config.toml
norm = "rmsnorm"
positions = "learned"
qk_norm = true
extras = ["capped logits"]
batch_tokens = [32768, 65536, 98304]
train_tokens = 216000000
Each number is 50 + 12 x the weight over its row's rms, rounded and kept within 0 to 99. Layers, rows and columns count from 0. The size before them is the row's rms in percent of the matrix's.

# layer 8 MLP up, 768x192, rms 0.152, rows 363-377, columns 0-95
088:49 32 45 48 50 42 53 42 59 67 56 55 40 52 41 14 65 59 44 47 56 49 57 39 52 35 42 63 54 75 45 63 52 62 52 51 53 49 29 58 53 62 43 32 28 51 59 46 22 44 47 70 54 18 58 51 34 65 31 45 41 58 79 44 42 63 38 44 44 45 44 34 57 54 45 57 55 38 56 71 28 52 43 70 54 37 58 44 26 45 35 45 59 59 54 53
109:45 37 48 48 59 42 47 50 56 53 30 52 34 58 43 48 31 70 50 23 39 69 61 49 24 29 62 37 58 47 56 54 48 55 48 43 71 29 47 50 63 44 78 28 47 29 70 42 66 56 63 55 55 62 66 61 61 39 48 54 42 64 40 46 91 43 42 53 73 53 35 50 51 51 45 44 60 39 33 47 60 44 59 26 71 38 47 46 49 59 47 37 47 42 54 59
106:47 50 41 57 40 40 43 61 44 68 50 39 49 76 48 64 36 61 62 24 36 51 41 39 51 57 48 72 53 50 51 40 46 73 42 35 52 33 44 73 60 63 11 50 69 34 30 34 51 41 73 37 39 59 59 36 32 30 66 51 43 54 69 77 54 63 24 72 50 62 35 72 44 43 39 60 41 45 33 54 59 52 49 41 47 55 47 44 44 47 65 64 51 50 45 50
088:52 55 37 39 58 45 70 55 41 46 38 60 55 31 63 51 47 46 40 56 61 54 36 34 33 35 54 46 30 39 52 73 47 58 52 68 50 55 45 44 63 60 57 43 65 45 36 52 41 60 50 27 30 33 52 67 66 56 39 51 40 48 69 53 42 46 62 25 47 65 55 29 51 84 59 38 42 64 46 43 47 47 46 36 53 39 57 51 40 49 46 48 55 59 63 59
095:26 70 71 51 30 47 53 52 50 61 43 62 57 32 66 48 14 66 68 35 65 46 47 69 49 50 52 63 62 38 48 64 68 52 77 54 55 54 65 59 53 61 56 37 55 60 44 71 54 61 60 53 54 59 46 45 48 49 50 70 52 27 70 33 60 55 62 63 40 20 40 52 57 34 59 38 39 64 37 54 31 67 48 48 62 30 34 49 59 36 48 53 48 56 73 45
094:38 66 46 45 48 64 70 54 50 59 63 50 44 52 44 34 57 44 52 72 60 45 64 55 39 33 50 53 40 42 44 55 63 62 41 46 36 51 56 47 35 52 68 61 45 56 48 45 39 34 58 33 39 35 32 31 53 50 59 47 34 50 30 58 39 64 53 62 46 72 65 52 40 23 34 53 52 54 63 65 32 47 53 74 40 74 61 61 38 40 46 45 39 50 40 41
109:50 46 65 53 46 41 71 52 24 54 58 58 52 36 37 52 55 49 58 39 40 64 51 44 79 48 33 42 53 67 31 56 62 59 43 36 61 40 59 60 51 61 38 41 54 54 39 42 54 53 59 66 79 54 53 49 43 38 45 57 54 47 29 26 67 40 46 32 40 16 45 26 50 52 34 55 45 49 62 63 32 34 53 48 58 56 49 54 62 58 52 87 70 51 58 26
104:31 38 43 29 60 62 61 41 42 52 54 49 40 53 72 46 55 55 62 64 76 39 36 50 56 45 38 57 45 68 60 67 59 66 48 55 35 64 51 51 32 69 45 52 58 43 61 41 54 52 43 40 41 39 48 38 53 58 58 50 53 36 44 46 48 52 39 44 51 57 69 30 41 49 45 58 56 79 46 58 65 63 69 41 51 47 81 38 54 40 71 60 57 56 36 68
100:45 34 51 58 57 59 51 52 39 34 60 65 52 35 56 23 44 77 39 59 49 45 45 40 66 53 21 48 54 56 35 38 58 49 24 52 38 64 55 63 59 65 54 46 54 42 47 49 42 70 66 41 57 53 55 55 43 57 52 32 58 42 34 81 45 58 33 51 43 28 59 54 56 42 31 45 52 45 53 35 44 49 50 56 54 55 40 68 57 48 37 60 54 49 57 78
108:32 36 36 44 42 40 38 53 50 60 71 60 57 53 49 65 40 49 58 41 43 71 61 28 31 53 49 48 41 47 44 46 39 59 33 50 70 53 54 50 57 27 54 57 95 59 57 31 20 36 39 70 35 48 27 40 51 53 48 56 57 38 56 43 54 41 50 33 48 63 30 44 51 41 44 44 44 32 53 52 30 43 43 46 47 65 56 60 62 52 47 41 54 49 50 67
123:72 54 55 74 30 44 37 49 31 46 47 50 36 50 21 30 44 45 53 59 57 63 38 57 51 58 56 58 54 63 50 66 35 63 44 42 40 23 58 42 35 37 51 38 58 66 55 49 65 48 69 36 59 47 45 43 50 28 57 65 56 43 66 42 55 33 36 49 51 40 55 31 49 56 57 63 34 73 50 59 44 42 56 54 46 51 65 48 58 18 54 44 55 47 63 46
104:52 53 48 35 61 44 31 67 37 51 45 58 50 35 67 45 31 55 53 49 58 31 73 21 52 45 57 65 57 38 34 40 57 58 48 60 50 70 47 58 52 48 55 36 65 81 34 46 60 39 40 60 42 51 62 45 34 73 54 57 50 54 53 69 42 45 54 52 64 61 34 51 44 31 71 49 73 55 60 44 46 40 64 50 54 69 58 53 49 46 49 60 46 57 42 60
110:40 52 61 51 57 38 43 45 35 78 41 38 59 55 64 46 46 45 44 37 86 43 46 43 44 62 49 68 48 64 24 62 46 52 53 54 36 57 43 55 28 44 61 50 30 65 56 41 53 62 53 44 37 44 58 55 48 35 79 53 32 61 52 60 35 40 56 60 45 52 33 39 54 48 44 49 66 22 54 55 58 51 47 43 75 65 45 45 54 48 36 40 45 56 38 61
081:75 43 63 50 49 54 43 68 49 29 45 60 72 44 41 53 57 28 51 58 56 46 61 70 49 54 39 50 26 43 47 62 41 45 42 54 37 70 43 31 52 61 34 40 52 52 43 54 46 34 41 51 38 49 45 48 57 60 64 43 57 63 20 52 51 67 43 63 40 25 55 49 44 37 55 53 62 40 67 70 55 46 49 52 58 67 55 46 49 62 52 39 46 55 55 49
100:35 44 33 90 38 36 53 45 56 47 54 45 47 53 65 39 41 51 35 41 53 64 53 38 66 48 52 61 43 44 39 42 13 66 64 47 33 57 79 52 61 41 34 45 46 43 55 58 49 51 48 52 55 54 75 49 53 64 38 37 41 49 55 48 39 58 45 42 68 59 45 52 56 38 29 52 46 51 67 48 37 26 37 34 25 56 77 49 51 42 49 43 71 51 50 61